Weights of a small GPT-style language model, trained from scratch on English Wikipedia.
Size: width 192, 6 heads of 32, MLP 512 GeGLU, vocabulary 1431, 10M parameters.
Architecture: rotary positions, local attention windows, shifted keys, value embeddings, hashed n-gram embeddings, an embedding shortcut, skips across layers.
Each number is 128 + 32 x the weight over its row's rms, rounded and kept within 0 to 255. Layers, rows and columns count from 0. Numbers have three digits each. The size before them is the row's rms in percent of the matrix's.

# gate: layer 10 MLP gate, 512x192, rms 0.0976, rows 58-143, columns 48-95
# up: layer 10 MLP up, 512x192, rms 0.1, rows 58-143, columns 48-95
# down: layer 10 MLP down (transposed), 512x192, rms 0.0958, rows 58-142, columns 48-95
gate58 101:067098110178117118188152118080168089182098156109182171124093122117119098083135123120111125110116086120146154157113073175092153121110109088093146
up58 094:145090167214134143126063073116112131125141144165149096139136139134093141103110169141138137135122126123120156135076188130157152162127160149146113
down58 097:165162089133141064129148125085152124136161149140146128136128204146173148141109164113113078078122138075156131196148105127115080098165151109136161
gate59 092:106094090161051156143063111101146160141059166126152116106133118173162097153066143128153190107084162112077115133183095154138160095174156114105073
up59 094:158179127181104144138063097114090149147108146120180081108078115111130104122153138097181184063098146155109140128208144132121155018166175114117084
down59 099:117101072148097108129108130090124161188137094125122063144125151117099143127142169160132119091102147130171088124084128095066163151164139107138100
gate60 103:101137187097139074022121050152028099119139122069084083166106158191148123104150123140132101134118139150220115156104159122123136114139152181146075
up60 097:059157091143127113118098123124141133122117082147123061072103130161132072112179078169178141091125106095122101189152180124102121124103167127110125
down60 099:138116100180092107191164158154152179112117150138064161149130116097150131127158091094084157104116144076094079137124090151194174154175122173158106
gate61 102:088127088135176123088075151099082151087105118077133162124183123118143042104139096145138161108075130150130161161142154107171055152160174127134067
up61 097:090125163099106095085122099129113146104081117089143117197115083098155094146132117113158112121137076185136096137126192111167159113161160072149134
down61 099:125131132121106084076097217116171088164141179124168115122141131123124164110098117121170140137107115111032111180171181082110136153102194137128107
gate62 100:157102130087121113149086055172117150129123134097156123136073070145153167099068087109121142150187111141117151190173157184096135137129112132129096
up62 097:107103147088185098134122097106137165164119137108097109183115074123074088059159125140109096123146147156151153227176164074128174123151117135178147
down62 096:146149146095170094152097137031141137161126138132106137111139121131132084120127091124144121132068082123193122174106048120115141124086181150124143
gate63 101:074123086112121148117122161134125063163157136132121129081095144142104113113135109130141064173113107115108099116149172127147067087156142150166181
up63 093:141110084092109114119098193130091069167181151170093126125105138120066109156066122152133112106071129147137085127143150149131107143150153127185101
down63 095:170186161104124161122140165125156148057170196086188113125122112113106143064112124110088101123107126103130094135125127096130100122165115145136132
gate64 107:093086137130107148144114184162165143101156168149092138168143133105107078125166125079150097134111197142109128118104072120163135165143171168161170
up64 106:073144087143114128123058138052102117101057109146118148099143140148142150126133134120195185115131111117101142122165117132175147097152108161108109
down64 100:141165133117176135154093125126166070091096205113088158104121138125184112136126114163118229145113110142063149151170143147105147089128122176149153
gate65 098:117138099064105174138093121097052115170106166115115121154149096115100103098174053077064151160177158138111139112100156142110097161135123145108167
up65 103:143118109095152129105127161104088114147130127086119148110124163117101143051148069156077157078147156151115148119149133169107106137099110125147085
down65 096:066101144123070145151138162127154101156174096139172099086106113098077083185097105108130131165110121100150121135104115129112191181146089106128146
gate66 102:158089140168067149148099129111067146096120186173120133148126158155141133096155145152173126076124139100118179170053074136134110130128159128149090
up66 103:066076083164113129170125138157150090148127136148099154108182126156076095129162184120080084161111136114113074144127113092127103148169118142164144
down66 104:092176175131143124124109123126126140068122111162139065060113145148069090130154155144083098109115201096130107102105174127127203100206149109220185
gate67 094:147109166146094121149144121138122141156107100093106132085112125135178121108133121129126134093139150068162121139144147090176108095120154139123125
up67 095:081072083087056129126139181058149134118138191132198127129122155141119174150190133078100117106091107123128124127164104103127141141130104099168124
down67 095:111098118166120160081092083172173115134141134139188168121062132153159102157129147077102084155125118123069112151119118116139075104068130153135102
gate68 099:155094156084134088136121093216158183163156071147068139168142087154161136103143124153135102120141151054153144152139099182100080109130127189152160
up68 101:077112173137098156092116124163161107161128099114103108150075144158139136051171153153118086095122168061106094178124123106108123119136078123132194
down68 105:117075120203135204112098100073118129186120156147103152183112160088137130071164129138129098170054127162124122154101154122081108196112172144121136
gate69 098:123156129111135126219112118169126129143113131105141124119142086190138114134095094142135150135109137104124138140059067080100104084103101116092102
up69 117:151112135130112075131166124063059160165064130070122045170079146154158099072185093094110092137157167149139182161167149081155137116125166092114119
down69 100:073131121148086099153143113108156174117095138115149103188134105128124097104110152130064126094116069149112178154099148133131116105131149189153105
gate70 099:136096113062111091141131100121111136199153124109126089110147114162096150095074123137093149162121167099176149120119121163113075155135090101139135
up70 097:129128109106122094135111118097078076217139135095133149131113163116128143118055155132147126131107139126127139134126153166152096133098057181158157
down70 099:153187089189115119117094185147050119134127087126133141119087151160091120083160088104161076067110104211108070141117133148179130146165062115126099
gate71 095:103110128119067141159166081175133136113149122035115126118125083132156178164090119146114157136164159092100130060086146110169160113137157177122104
up71 099:065126146108125073136116082168184143157160070156129136144106120130127131152110094145170145170134076125150141110177151145060050136088149101152130
down71 101:102100124148107117125087139132179112093102212141134123231102095104167171138178111109058073064104082102138147141099142156075124110073175115078114
gate72 098:140147105091116125113108118113096145110104191075121087140087085155103161147146048112091141114091168085120149183163103143114132090191203092169148
up72 095:077170126170125153167195173094095164099126152117123109133072181131147145095135106134111161081094046133110141061107137151178140094104155118033095
down72 099:144171117148110142121137088108059111134099171072106131117175128146140186126118053156144153130139169095122094161158050082133129155120095125088193
gate73 105:118142174136130116139056146156135093152129145081120097143142157097146085084113178185114085159160126144192126115116131133185153073184130166112129
up73 102:137127154178121155066085151196131119164085063086096166113179107165144113107142167096119100149151138073121089102082087128139095179155103098090149
down73 104:147092152083113114095087152197159151113118138065145096101153093143099147119145091136183159070105093167162125157114103100134145117081096130151162
gate74 086:102121133113083175114174093189105110175163071113108125125106170109127133102163131164128130194133134107100122109075113115165111134113127153150157
up74 096:063140139181161096089151162060167134139119151106145137133102095131116118115150108163153109092085095160131125151126188105115137115111143095108083
down74 090:067119154103161052129091120139142166139149133110124114191124102121108121122126121127148152110114179119178117108136144160150153173109164121125143
gate75 098:141119129112099118138132139189058091133101195141151091145191128138166099126149122164132125116166159127102102108139105148200121123212108107128114
up75 103:123162161173163112118152144136201122136128097106146105122125093134115160128144110094138125118117134121144126118114156086104160091067110132111114
down75 107:096078084043107103160105137135132174157091109133107132190098111080171100171124173092078129148092076147177121147082121174072201110116215172057138
gate76 106:137129073079123108107132126124092136135119115112157091100137155124096129106092149129112130153156156061142165154094133145118145129105102095164117
up76 096:132119109114044170186164148098120129164105102080082176107097080112166125100187123172157117198095179134121184189162097142105088187114191088128173
down76 098:121153123101166110121156080074140143157093138185128089117104131162149106123119182158068088099136202155179147107089147141169112136141140135173183
gate77 099:088139151129138085100121164144123139197122085121080073132197071126135094110129105132102153118113119128145128158115088132082183079166166102137156
up77 111:110158137134116061090111127102107146234115113118157117178136112122138077129158114163129141089112115167113128180102114076111163087169144107107140
down77 105:144113128159094176108164074089116140117101090155121137147130139159177127128133112148155149144108126140124101102108137159146140136092207106155127
gate78 106:112140132077137095087157151073136135165126163130123102159137115189166097124165063135091133141158142079068127184099158099145105152126080146060131
up78 098:150113207108094156173117074144088164080114143147151123135085144114115123125112143181111152144086128107182130095182128091075123071129080117108141
down78 099:139118139111095065135154139117101137125114165222159116115125164111118091144144160159098219125118167135138138097072133120144152109164128060091096
gate79 095:061132104179157095137134083133126155095083153157099081117154069095121087104136124191094100125135110078134081142132163127070073138150142113128100
up79 098:060103075070110118157156127094112122162120137153114131159125173122179155112143129156089123146144079134068157084117169130114102159113178130136150
down79 100:170129121171100123186108135047167072160123138085091114105097129142122127148138157143121129133201134130080123154070070098092102145122083124113119
gate80 097:073165096076085184140177138135127131197135079110125138080082101169203127117162096100111141110108125125173119111113144118154099136129083162143157
up80 105:092149120118155129157093134151122127135159141137143081111081105150165166138061163067114172134106083114158082187140129136160139105179114124110192
down80 100:173112123083123103129072151108125118074157145081124125102120107072163109109168136129160100170061148083108104083109147182126117189119152169114164
gate81 094:137117117094143070164111151069095093134031145115104119103114138147137074085101111118136138069147161171097146141124066153193152122125161115152143
up81 099:044102164146118132128106111115175143128199134168158125107070147166111124161157153137097153142113123096147113162157127138063184101095078184193104
down81 102:133126152165106143132085099119158141176119136180104161182118138095126077079134139089091170140090107088105163187136063141144131187102146148124144
gate82 110:129161100087169113152112099129127095149152124114173093141154103105154070131171150087154145114131146124112186095100150095147157068135125127158099
up82 104:139126155205144144142115177128098102147106132132150123159127104151124132126163127093123148158122141120176143145159173089139127156089182141073124
down82 108:116161097140118133127130124161133111085102193124157156170150091101075141070114153157077112153118151112125111109148149122070090176135167108103105
gate83 096:108036117122169102131108139152162133079189104072167115135162108117128107136127121052127116188095139088134166156117127146152075139080085128140111
up83 098:130130146120117136100065146130138139119147150141146154151121122087101108157149089047101105145095104101119103140106112126143069132079065081088115
down83 098:088127114094087109124112179145136120180145137164190087128130160079078074129143133126130128126166138105193145164107152158103160139144097122138086
gate84 101:108124120106156081122154165111096116128120156086109089163120113130134080055167106105086141126102185116128162113146115160116132075115151154157095
up84 088:105162126100117178127071123148174139190138079155116114106131172150129082172122118116114181095170057181154138124056147091149162142153077097071144
down84 092:054143110222101155122165118171057154140127136141124124136144079171163077135112100129080138101136153153164155161138091131109137079182134072133110
gate85 095:135088116157167119151124124136180120157085091172140131109139112117148135140165095146104134147084169084127110077145039123111137078123150078089162
up85 093:090166138095183111083131146133107100133171124099174086168130159155161132158134135163122100095158032129104157134108173197070149140098056144095117
down85 091:121096145085121138159122094178139149141173156130138158117122130158122159074061082121144163154195136110155133087168121092123117133113172162127134
gate86 086:114141092139112137128129123146120123109107138102147202139111093136190162130157160144138153119159118048072104163094110147133192093143113164111155
up86 096:120142116113125156142139110152117143129126083104147151172146123159134173127108087111115149174151122107098088179113125206137142158106124152174089
down86 099:164126074151125140112098164203112101082117123142107164153138127131139157156116166187090152128175100151064139111120129165115150117132159130139111
gate87 103:158172106168093078146133138181108187153120111135156140070060081080112103072051100094103064092137161097087161157103166134117084089112131095114061
up87 100:114145119098091139116139187190070113097131096112136085103159154132126118161153136132143190201112102108109095128119107150120137145142114123126123
down87 098:134112161122098152147154129172094165159161125123155119140116110125115078155134102142093146099142145087084121162130107100104120140089139120142117
gate88 099:107075097093067090130131093106100170143104133149133104163095099171092108125104160161110233133092171141107124116185107062174131066174142117171117
up88 103:107111120132072170197118176078146107074131120132144157156131201146115121159092167175124163183140167114077145080142172087125103137166083060168185
down88 100:085122131137165121127194138119146192067124113093158068129154145101115144102127123130098105121108145129172102114165117124130166122145082117040153
gate89 102:140128145165069122145041080166128152159076130185126119132120099148128089126143185147113153109149156086114199108178088105142061115164087147093152
up89 096:101175121149190156143124135187106107169095094139180080154126110133181104105146150156139151091076175048073139134150094101179136090118112076096135
down89 097:112176130107103146154122187184152095127190123071159078126076129117092110146129151128099137133104048164139135107084122126124127094122126141103153
gate90 099:075095141118155138173181150120090157111136079053104129183116150111156122090108109155062183140141105100121146130165141154076051103091144193127119
up90 102:116111160090118187141154132140062167148137118133146164097170220157111111102123117151046129134173136161135144179166134101092095116175091150140089
down90 099:167110146072175129110181132097106112091092128077169127146109130087126114114099147122147166120151126084084153127167143141112131165149114153147174
gate91 086:114138116126110166075117145140163118187130149127154139107131152110143186108199103088119149159135168118107143148164116123131101146136054104160104
up91 095:094089132103141101124108128090122178058136111148078117145132131158103082147137158164132141070115093134168129050120131109091169090080149140123128
down91 088:146157138133148067165108103108128146137185141099153116139096156147183162097098129137131107141115093130151153147127117161119113136135111131075132
gate92 100:130170094133139130149173142200125119167057170191097089119116143139099161102092110134140162143189143137126130181177025116086094140193108080084121
up92 099:130089130134119160137183109150120093123109104152162095150176106143194120155116142116108161140084097128208147129182120141186186187168120113118183
down92 104:143124107144178099151134097130128174117149135127111043141189118130130134095149139110168103070183131114136135145098158109119161136083105088166155
gate93 106:104099079108103154165166121126120151121117164133106073095162136173180143116089089100066127160170180129142141133106184100065115169176098132149153
up93 097:134092075121186121156102177130174116143105165132148122103161128189155207137113085158116110100170140076120111157141145137101079116141117143128130
down93 103:142158141145163030131078143121145130157113125121122085165198074105160140084193153148104098198159106168186105123099077126135131145114129174137105
gate94 093:156121087106080160156220115105105123150131095132110122068154150146160128077159173112092125164120101111081144087140144068165076133135143154155061
up94 104:110162160175132123150167078090090075150182109147113094142094141157216157095108076107163129122135123150125170139164107160163131074162138147163128
down94 104:080134174126146129133085134148156132144087139109135148113141101112150113080126098172078105115114136138185193167058081133098148120122129210089168
gate95 102:161043090129133159146129105091137110123119141129155110096140059097141159167064179170093155130150139095173127093141146127116155113196128133161203
up95 102:191123141170104151155137085134169096148162132162052126142148127120124142087089107137131095113114142126119140105136085127124131109190149132146131
down95 104:125114129128066178102092149130128102136069123132098170127143123136157078123092080206094107129134131106145145068133110126115128126149148125134083
gate96 108:082098119117178080150144032124139100085137075084123167133117150158133128119113138132111117094141178099156177133109115104113169147132082172108095
up96 101:111099146144159088103140067094116132106105081118124092117112130101147124115127078167142179111118097178177153145090117099093136128079089129120110
down96 099:128100164107124120106169138125157069160136128166101147096159148160111174114138157081158128084094161148093126109139127148102098136121098153086187
gate97 095:110113142126137124097096092078111132125150148099115079118122122097127070126119090187106158141081154071127114238110161107069192125086131071157120
up97 095:168165131153128100104149110135119097129150102061095101167141167152097079159170108159131133116144185121120112160156146160105148057095196138162098
down97 094:142164098132144157168152137093177134116102184134144183112170118135115193093053123061164130134133090136090166127167104176124137097090116191089118
gate98 099:142100102115125082096172140182125093147141145126131125123128174086106122159133190119082099114183114094053156071174138176085156134179096144124207
up98 094:161103191041126129121091127106146136161128118160150061185069109148111073144141133137122131105103133121154094143130149084135138120181119108125102
down98 098:119148116122168164082155056131126087178126130184134142175134124155155118139104149078132102158132110146121108127106156145161127130114127202109067
gate99 093:093142176135140148164139158117119093141114223096100119154139119094167103129152130129144134152161196121103137144136197140085107096194141145197116
up99 099:070130160127127081109123135067116058170152175090092141144133121124159034163169125108114125109142147135094163105147172110080148127189114135169128
down99 095:130101164183122165184129143189116153121118128200137120131111151157110107124122110179176133128138139065123112147141107130136152131173146133198102
gate100 092:142065105105148155135132115157165124180130138122112156044115113124112098140110090122089116118145096102114117123098120132122097135152106161101156
up100 092:134092107079168110159166133107104051159158124101102076116141106118072138155116119113110156081079098131109158117106092163106117152183156123154175
down100 090:160115136106121099107067113076133132102098107206160119141130140106112099161143148129158149110164118163185103123111103128147129129060157177153117
gate101 100:146148129137083090137095183164118157132170131115106125105116146117204118135110120152165112149152142120186093119101180155110101105127091132139051
up101 103:153137173138106077060154129092157121160178089097094152129146115167120144137076122141104159202115084082127148182069124083066117094083085131135170
down101 104:093104093186113126115141147110121143122168080156127155135164120100105138087188112143135143143078081093096150122130098104167159123150114118132113
gate102 101:084095209171118068164110166133167158124175139153137125126105138126139149118149063182147116188114105069175149147168095100064128139102098112120119
up102 108:128112062164125129167097128143083153040123097055155187100151167136136152136131104207104160114099111143130147097143109103148110165160168119184173
down102 108:104146146138140145143067141141162178158132104125111133082124157144100097112136137108104128133191145188063099172157128087072070191200121106160149
gate103 097:122176086129144157091203158171100127190105096141069123131146115108127118116143132075088091163158126146180153085095165169137115159112091117108125
up103 100:122122145099101124117122142160156109141155122135103076157092127127106174133118075094110110181142131125168176136119117144103116157101083137177116
down103 098:099184132121131122129123097122101137091112071189093124124116159126141157149135128107110124150121107161129146096107128138087127189084124127092110
gate104 095:125071104068142166125161132147082101149159127149142162098190092132158104119090133098073189089109121103136139168100086127054168114137142154159160
up104 090:081101122167137158192140114123107112117129222135142141045133125180141158153106110122137098112121112175110122095104129091120053162107115179123102
down104 092:072131118141158154146104134093168113108167124117096102147149115114096127118081146098119180062136134145156118148110100160137138112112128100137123
gate105 108:136148105076077104161109153188123120140161160191120103156107069167172071099107084185101178105155138086100154148103146151153169098153169137108125
up105 105:152158133119110117151103165130140155133144145146144094111126116136142174070074135059106104135095142171175135085166178167104145176076166187148093
down105 109:188085131118108125117184157127071191140119052117102116120127185175120169100112125139124100118143131100137129122124167177159154206119140076182128
gate106 110:088064098102080152117128112188114118142134157124067123098112105126160091138141152084127130170126186133082114076120094117133100116163071121122162
up106 103:090128143126102136180099104145105062160099072180094139043080125130107113131171120176086133147148103140125121128109097091069130118086134112111126
down106 103:111155167164118137104125079146080156180119082130055107153119149149109158139078117146074094156060124082088160138128104126104097087141135130100127
gate107 103:148150174125120130133136097131090144108120141119147059132096132115184137054200101146122163148149146156126160166094085109088117095121195119080118
up107 107:095097121145115110110127110119153093159101110114108185177127097059124087180115152192187096160135129116120129146105160150135141157081145133103123
down107 106:104120096160125144108193179148095056155100127129197142182025108139131094090171128138110109126119135168095170097082173184145144103135199115152104
gate108 098:111113116129146073135107138140178123129094100118145141100174081156120116149111145107110105115112101091172179126066137155123146120082125102116092
up108 099:130146094098186094088133135122164150176113125155126112123145062109150135170148098078092043150115112134169152111118116139097132091106118061152132
down108 097:129088092150153097126139139161192060164105123121146121104090143193139116106080165095055160162111106165053082092101176131161152109068135122086095
gate109 114:117106117102089093119105141116081094167116128133151085171157098142165098128141151133032185161138124113170085130143138149086164114180142126088131
up109 114:108067142100146102127081149076160153141134100151136114135188198135060114118122095175106081130100077085145138153109116131130071130103108162146147
down109 117:196122124146155166151115161069112131103140161163104117109128146112145131117124161106153079080148121156137172161084162097183048039100104127152130
gate110 097:113119167103120142151162088094118157106186132037100102174101086122128112132110117150103146149109198109178187141051166087130069062112098103100109
up110 099:110123114153133105094143160143108115151167184135096147174124091135091068129126142140078136158134158140162145100108136086135130122162098134099137
down110 098:164125125131118097156134123082166114112157174091096107144160129127108110067161108162153081140111148119080146131083152149186104132181129083129170
gate111 103:119135123085136075166129095211109155100122148126149114129042101120142093149134115052122123086079126144200232145110156104161170101123165148146125
up111 097:174093040155154132114106158084120130169110170106192168062124142127146140100143167161160121062163109132105106131089113108105060162091153087081216
down111 099:127161126137124089158160132204145160142135101167094088135137143161101146115094158169099184163094173074104150172131071141094145087127137159152122
gate112 104:139104117099110097115169053116109151140111139096068097159149132145094099134141111124119111083130118131156154088105119079119173130132121150081128
up112 103:120153100108136185148095164175106158056172081152148115149148092114139132123156086202117111152153159092086135126143197130114108175120059099170126
down112 102:161153128090145129150163181141143105210137139126126124141158114122150099160167066079080162131146106136109133168126175098073127129222169133154120
gate113 092:167117179125128147121113160158114132138110144095157099134102085126119129090072128097112035166156185143181142183111184193111134127139141103109139
up113 095:076118154126101144090184133137139107089136151142128110135123166174142124101141097062124079088090145210178161167137166121094155120108161068107121
down113 100:093098157201115118121121077121116107118195075127126111119141120099130177133076114140134145161145075150193161164194111093097151093128118120149181
gate114 094:037100117110120150137156128157077061149128122132073109164121123142121106098177097129134133161177144083135135141157078114080122162127088161118162
up114 100:129089085093080116149139111108117165096098119201092097127158152136122140102116131067122160169134080111143174063168127152120137191119094129083113
down114 104:134131118120110121128124092154116176186148092113116114065118129173130106092104139122145077159142119152135154163121129115146155138123085122130115
gate115 098:152083153095083139116107095189117098158152132084073188125106125108147102144043151124074129237116140125134126134063152133169081166144130164121133
up115 104:146139114127106094131138189083142161103145136139157114187129146130123117118107087119131152111132128173074106122159125166094113106102110155093054
down115 098:151137122127165094146103177160118124116117112163148130149080153131141125109143129094134186059160113136168163129096078134117178101103155158152111
gate116 102:152119069097058130149146107127102151103119088127121154112183100185127163166058128131130144152139126091123105112105077199056125124116164143147066
up116 102:174134124130137105168132114100137146093125151217079190068152128187115102197117144123121089111145157140117140121093091154179066080150132120124092
down116 100:167113141120176121169086166067168117084113148090116148065126159128104210116143154162186112112070139134098148154171148148131092153137114062149152
gate117 096:176132079069092139156128112087125140131118182131134155121137096122123099091145107106141120161112074118105156098108118125155074185129097148094153
up117 097:163119092141172169115116109170098097159085141119150180153149112127161145104080124113076167096156164185115117120149130095185141117178127163112107
down117 099:068082129121203093119143115138092127121096147114143096125129131145166151127109165175143173119113116118233085151115103134163100129146151088117162
gate118 087:078104106093076059193160103150117155131108094140125158105111114158164079126109112100161142190149081095112150180115100148168121126121186151172177
up118 086:112151157123119092148148169132158112106138126177153131134135122147123152190165161038169136197195103152105075149197155167127115180108134123164139
down118 095:186218154112118137063137211138132128134154169139080167156099140081089145151077147123152138175121179127131147109145099104138142132130080170205141
gate119 098:106134058129087153125148096180098105102150157101120161077176131143142174142117125134098176109077140097116140079099121136135165110175140115128117
up119 097:160143120112089181093145129109088155082104130129132107163125159098133174116202090130176125166103101190108117132200150109165061172096086113106103
down119 102:177200169117114101133153161153092120145172114067143107183149122100107126121143126114170140097192104129104127153116158114119155081112114139152129
gate120 097:074149094091118055118177057125124133120122162132095090138079091115151076104098160125092125097120088144118168115133178114171176067120097116139134
up120 099:075123135150125164196097072084109146095182093115136129170043101142096170125099132154139162151104139135130183114176148145110121129164142112128114
down120 102:176171093095179135194086134057140129171155159144140138138115088103122096135101079124085080158094135166142122117129141120125093125099114109146126
gate121 104:165147139143083106135145112108149149099119068066100121126095128142116142145131094120082126103154098143140145131130160135139093144120092140035088
up121 103:107095137084063225090072170143121124127115160168202128125149182151122144153087111131186137199083170113095114142174127141153127135162144136099182
down121 100:095116131133212148166131111140151124165146138081151140155126154111165120117151151106114151068151080100108143137097174148057130156091147158131119
gate122 096:132115117104038121138108134143146096158115188115172106040132131139166133101148141101088109186135167168149109065142125114147146141153162118136110
up122 104:130151082102127149115129121084119200136115126142079144148149138130122129131149114195118161092079145137126102126146192108127044143088093123121157
down122 100:119124096107082085130044130095183115164105152154082096065169098093155105095132137153151150118113136118105118168103112107144108216138102114149153
gate123 100:138072132127148161157143036135144153130159148144095133171137137151073174105093122149143139157126109152148122123106087077088156123108145140153155
up123 098:116121147135113183112086137167134158103066103113119146098100155135170117136165110132100106087196145094173142149145159074120094161151110125089162
down123 102:036058136171070132132143108178144125082091147161138092104100124170127112148198170078114163205099150142106119155131097143111144089185137113132118
gate124 104:189122112082114119134170109155150096110130083128126172100168136181168121122131145175092126089092151090126163127122094173173112198141177154119170
up124 098:176159148111143127149187156164143110050196126103137166143131144163089141135130084109118120140049121099163171165090110152126205131100087166096134
down124 103:145168110106081120164181061155120085126147113140149125138125087063145134135138186085134160134119155120108113130139067140103065164113137107134139
gate125 101:101093121119104118143192107112075163132107072100072096114159133114148095142140132163072099194146143103179157152083119089121114122150125093121102
up125 099:096161095164146123154077182149094142146088132138177146141065125135145169096093090132190157085155094104068127176156100194144127085134223119090158
down125 099:084109137061105096120068129146103101154108140107141161152123087116140116050126049114145173075129140098194148155106142117130186104093145127095121
gate126 095:175163154154136127102156070110069112104116087152140195156106117123091091108174118151117070131146075090065117155041153108162132154147135136173096
up126 091:060064117086143143162069135090117133163163162115143098130176160139126115141116125152080180111074141150162145073152126168054117114118107164138126
down126 094:129147116181115169131149072077071121131131116132063127141081168152188101203147118142153071098165114104101105144093140090189176139085110143101105
gate127 086:161158127079142143120083089129105087108098120179160127094111143154129147145163227194118117103129195138080110111147177151122157094109148120145116
up127 093:130113112198192122118118130122160101132136101108139115165137161136080125142102088164146135116056058136142127141070127120134150101157113099129121
down127 094:183138139076113133189111191133092155169152142132081138119128120171156143180145080071098133150121107121139131132109097089122126113119148174160070
gate128 105:105095138152123068170132118091121163067088069063073100114146092117140115157115079141072137183171099109165120152106091047098100121137120137165141
up128 104:134156022118137112143093140158112168116125161144132174084165113105167066160128100079112161129142088102137122140094140181146056125108094134131160
down128 109:105155112109125159140104137166191177119115122126111157160120030118156033106128144098138075165033162069180155123138152144141110148092158168108117
gate129 100:059109091176150113145092109103157101135130143142120153119157096126161123152093130147106110106109124073168154114146124159091134116106106180148114
up129 097:106172141133109156122121151111174142161209113155087104078175174170076197082160136130093067148124193135108080140099127122149129165147110111078140
down129 098:097131167122133144131120112078134159080070134122137132119096139132170107150229147062123138093146113171138149141111162195130094104120107124129084
gate130 094:098109126109112170150150162123199172093151141090160161152140072097135117159088093096101136164182117123139139137132109134125069165184138153102187
up130 092:129082135114172123130117154169143176064176080167127076123192187114125157137123173144094098132062143101097124119109138120117133134094109121155125
down130 095:152059115148139133183124087098078142157141159102160091144094135144096111032140111122127143106142154127083096189163161129183103126112128150130159
gate131 090:100080086057116109097141113090135150140133125158176142137114127145111077149063090139151172165169098103179096137153167148058062135101135137131123
up131 091:229161179084142090134145072129105111152197092137152123136100113136132151121129118121071194145109154138056151125115139112178164117097136091162129
down131 093:125114144158131142183112167139107187140122158137164111157180163193110143101078073198165117108127138158138126090140156149153140121110154132074173
gate132 098:086091165112122147178067132144175152084103121128097115134125139102106057144127138077103144119160130115129088109188163128152131157138121125124188
up132 096:167172146162095131065105144111148135189139179125104185114118086174158156111116157176167109097167127133144120164067106157114145155122110173082084
down132 094:076098107092159090143111116136161120088127092117167137122152159086090120145110132127140099133174125139134121122111109099107093151144181122088170
gate133 096:072125150165159038137140109166098079156088107151143112219153072130145082093118103153158122108091113129108160121117105170138177076129144095109140
up133 096:119124118145147114110106129128176144129147166154130112154106090119158111139178162135142091136123073199108171100141155153097139077124052122162088
down133 096:133143174149082157092135165104101156171102106083100131107097133137086122129188163115192130106105141139107137102139122090111100132131083127051162
gate134 106:124109084112087118214109119176140138122049057123175081159127154168163138160148116087133174149090122130174119120131093099197171137123167116090090
up134 097:086109153135147090194115095069095103197116109127115132120063120119203144138125141094140113118137089095130163141117102146092084134053137070172133
down134 103:111102131103116118163145137138170146072153126121092131131128126144116186111076141145105111156103144119122109126110178124162139136152152132194152
gate135 096:135142148106124137136156125190160140139140161191099096133136147161137134116120117121095162118121128099122145173090092120089097065164146072074153
up135 100:131087118107095076143158170193187142142160074106063121137084100114130162113111074088151126135114165070058218173052123140109163116150128168133144
down135 101:130175200109119108105176162151174145140138077080083208111128151141105136145180097210107147085146102136127179161131109171237166092129127150105143
gate136 093:171140073115040147143105144140095130178087191103140112114077108152136067036096120165098140124162135113173135165084118178094154171145168045152068
up136 104:124107074142064116066113104191073138163100164146142138153129105164206078123163114130110198102182113096113131156098151206109121163141142172114162
down136 103:157146103145078145129073151120085123168132112178161088173097155143154122214129159102078207121164105155098120121135139142095087151103171095079058
gate137 104:150111128115079143102118083166155133114114144095092108120032086137122159096048120107080138140125137130099161105049153139119158127113085126115066
up137 103:135128129073133079077153131117133166056138119113171137153101116148103135166097127150102165101098142142074134098159088172092123135133148100140103
down137 102:088151159106120168134157105143125105133150123119127134136089149140181116084153107118123137106081118097120167121141112123084124097143122174117099
gate138 102:123116111107122127149165078093102121091129213119081099145165114151130109145129142119105134158108161133123087113073109104146118119084097145193197
up138 100:132155192045164111135119176139120135145112161067185049154123129168156184116139165076127118085127148135077158114177121080076165080108069113116182
down138 101:087072136088126125131171111109156177169140118113057141140118146147118164111144068104092129096097121131104167129172111170166158128105063108116125
gate139 112:126078103110087155144072093087130089201117132136196090148106072114167116129161130173135154194085128106169121082193155194113128124152158130155164
up139 108:146079154099121165100093065072142071161078159111151120169114120145157130121119091130152152143106097107146119123103126212118142127123113133126189
down139 103:150067140088110161158164059175125130101136165110067131156110126122159144156120152171141109153087101059155100087096181099141066089111138125153189
gate140 097:068123104147134132138149131164136107141159139129120092122171158099163129078173112101068125141134136197175192127130159131080120130138186193104103
up140 097:103150152104117136103148109139093148176073139133149143125099198120149140107162182121141041105151128134072092104149150088143158118062159076176067
down140 100:100060100151149100171179101113140126093094100125137158162103102141094134141119102224129135195119148097153162141117180163100128115160133139098105
gate141 090:094094105156127126127077141106135128123064152122163115119107109104106091138089190166105138085130168098100106114084126123112106145160118050117166
up141 094:149152158059165044162139101169099121095158092101091140097095137157118145093107122098088105146167111087143174157129101101176144075149104149078094
down141 097:118163092110168063146154151141123190122135121102112121147100100116141123100164109088117151132149137113154178132103064128146110109117085117136100
gate142 098:109130120139184122158163109133098113146089111089168096161135051134169156088167126132121124107107125137132199177149127119137185100102156119104162
up142 105:106124142089142131147148205131139122096206094112068193126124171065065146130119092092111155148116122108142099118081128124075087122126136128153167
down142 100:188162149130128169105143123140096131150153154119145094100203116164142154128079137063190139138148155129091123151115094120197063153169131092168112
gate143 106:190127180121105057145080103118107153164160137112086072173096096148171090097134100197138197112117131127108149172146139130153147117112125124165137
up143 104:163112170118157091047119112115120167094111129180140079149153083125151127099157102211175133072120051127144210185169150182150181111137140154081101